Each number is 128 + 24 x the weight over its row's rms, rounded and kept within 0 to 255. Layers, rows and columns count from 0. The size above them is the row's rms in percent of the matrix's.

# layer 5 attention query, 512x512, rms 0.0485, rows 0-19, columns 384-415
size [143 158 162 145 156 160 150 152 152 167 162 152 138 163 129 157 158 130 135 150]
[[128 120 111 102 105 155 140 159 158  95 118 114 100  91  94 115 104 122 111 120 174 143 194 141 103 140 110 111 145 135 104 128]
 [135 108 153 137 117 161 106 120 111 126 158 121 178 129 136 146 127 132 155  98 142 117 165 122 145 121 102 152 103 140 125  97]
 [177 128 134  92  71 125 108 155 121 141 140 129 135 130 119 123 134  98 137 145  99 180 147 105 154 102 145 156  83 129 118 112]
 [128 170 106 125 146  94 177 106 136 149 114 172  93 183 135  91 116 175 120 122 139 113  76 118  87 135 170 118 148 125 110 133]
 [128  86 143 124 105 154 109 155 128 170 182  97 160  69 120 137 152 103 138 159 111 115 152 140 168 116 167 143 126 147 106  97]
 [117 151 122  92 125 149 163 117 133 140 130 113 101  83 146 139 135 118 105 117 151 131 151 117 111 137 137 130 132 114 128 103]
 [137 107 176 142 159 152 109 129 127 128 127 116 145 125 113 132 137  90 187 166  89 126 127 145 145 138 124 159 135 137 118 119]
 [143 110 119  91 137  82 180 137 122 130 157 108 135 123 123 113 129 129 125 155 135  99 128 150 121  99 147  62 113 120 136 122]
 [141 117 142 123 126 140 148 121 155  92 168 139 167  91 172 135 140 124 109 108 122  85 141 120 148 107 160 144 123 166 147  99]
 [127 106 136  80 123 140 134 128 146 117 114 103 110 173 154 101  97 111 159 108 137 103 140 127  88 129 144 133  91 181 118 121]
 [135 123 135 128 108 134  86 129 133 138 141 128 123  98 137 138 136 125 114 116 132 114 121 136 140 115 117 139 121 137 123 114]
 [135 159 135 123 110 147 112 127 121 127 137 119  97  77 115 135 114 111  88  86 130 112 117 127 136 145 150 137 161 142 131 126]
 [117 113 141 119 168 136 151 142 107 133 107 138 123 181 104  89 108 161 165 158 136 155 114 118 110 115  95 150 143 116 101  71]
 [161  84 144 103 162 113 114 132 117 149 119 128 119 152  78 149 126 125 194 127  79 135 140 165 119 130 145 115 124 120 121 131]
 [157 176 122  98  83 128 155 152 149 140 126 173  60 163  66  99 128 117  85 156 123 132 163 164 101 131 117  96 154 113 117 117]
 [114 146  77  58 145 105 162 127 172 127 111 136 122 158  75 131 116 148 129 135 111 140 176 100  87 140 148 127 128 129 130 132]
 [147 117 136 185 174 134 115 118 121 157 104  96 143 123  94 121 131 146 115  83 142 132 126  90 159 124 153 148 137 132 110 147]
 [130 132  92 108 137 122 130  73 177 161 123 124 147 152 146 163 116 168 115 117 114 121 127 149 151 106 119 113 125  95 144 101]
 [150  44 170 121 168 142  98 144  96 153 138 105 164 133 120 145 123 152 144 123 125 127 109  81 192 112  99 137 125 119  94 109]
 [127 134 147 156 127 138 121 135 112 156 124 154  77 148 129 117 130 170  89 108 129 130  66 117 140 120 106 130 143 134 129  81]]
# layer 5 attention key, 512x512, rms 0.0469, rows 0-19, columns 384-415
size [148 145 139 155 144 148 138 139 148 160 148 148 133 149 128 141 154 123 136 136]
[[118 132 125 135 123 159 140  85 124 129 114 129 127 135 132 134  87 110 165 149 149 168 168 157 140 131 129  94  91 133 105 144]
 [114 102 146 130 109 144 147  69 117 140 109 132 141 112 129 113 107 130 150 102 142 124 132 112 164 176 129 131 111 157 149 110]
 [150 105 150 128 106 106 130 204 111 149 110 118 136 159 133 108 214 128 145 127 102 150 119 130 119 120 118 120 135 149 125 131]
 [159 146 130 138 101 136 148 137  93  83 130 140  96 142 110 104 109 149 129 170 109 131  97 101  75 128  98 121 156 122 106 112]
 [118 102 134  95 142 115 112 220 147 128 122 136 156 108 138 164 182 122 124 124 125 128 146 138 159 144 161 153 133 124 115 119]
 [ 96 131 143 134 128 154 103 153 143 140 120 114 108 125 159 128 141 110 100 104 135 139 126 131 126 132  92 144 125 114 140  79]
 [155  81 118 118 141 132 144  56 120 110 137 125 140 126 133 144  89 136 161 138 124 125 156 149 113 138 151 136 140 141 110 107]
 [129 121 133 124  98  96 138 133 126  92 103 122 124 148 122 108  91 153 134 132  89 130  86 126 104 110 102 115 150 141 113 129]
 [172 125 128 144 121 117 194 210 150 148 119 121 132 113 161 109 181 125 114 123 134  87 115 104 127 186 121 141 162 146 150 126]
 [137 114 139 123 121 167 130 171 122 129 123 121 110 166 166 109 135 138 154 102  93 112 112  98  75 150 126 121 137 150 177 110]
 [116 115 140 125 129 163 106 212 109 122 125 143 157 104 121 118 142 125 102 103 137 111 121 151 175 150 103 119  75 142 136 110]
 [132 130 126 154 141 129 127 129 162 148 146 134 142 117 134 158 194 113  92 160 153 138 120 143 123 134 155 145 123 100 118 115]
 [133 139 162 144 143 131 146  88 122 127 139 128 130 134  94 145 113 149 168 141 128 118  96 125 133  92 110 100  97 121 131 105]
 [140 115 133 128 169 125 149 154 102 122 108 129 119 164  95 116 162 128 160 121 136 145 154 141 128 108 168 135 142 141 133 122]
 [115 127 154 126 131 148 137 128 123 118 120 136 105 139 116  98  86 118 148 142  83 179 128 178 110 109 145 112 105 100  93 115]
 [129 117 133 156 103 142 167 157 101 125 125 136 122 147  90 157 191 134 155 167 117 151 136 138 107 105 130 118 131 120 118 148]
 [127  95 132 124 142 114 129 126  81 138 168 112 107  98 146 119 195 141 155 131 139 138 127 139 145 126 122 185 110 114 132 129]
 [122 114 118 118 104 125 130  28 106 142 116 157 111 135  99 111  66 123  92 134 148 131 107  78 131 137 140 154 147 138 120 143]
 [142 108 120 132 140 137 144 148 152 121 128 118 164 128  87 163 187 152 145 106 145 138 121 128 126 144 162 158 148 116 114 121]
 [122 143 145 147 141 148 143 209 147 142 120 123 111 132 118 134 141 149 115 121 111 127  90 133 134 128 114 128  99 105 120 101]]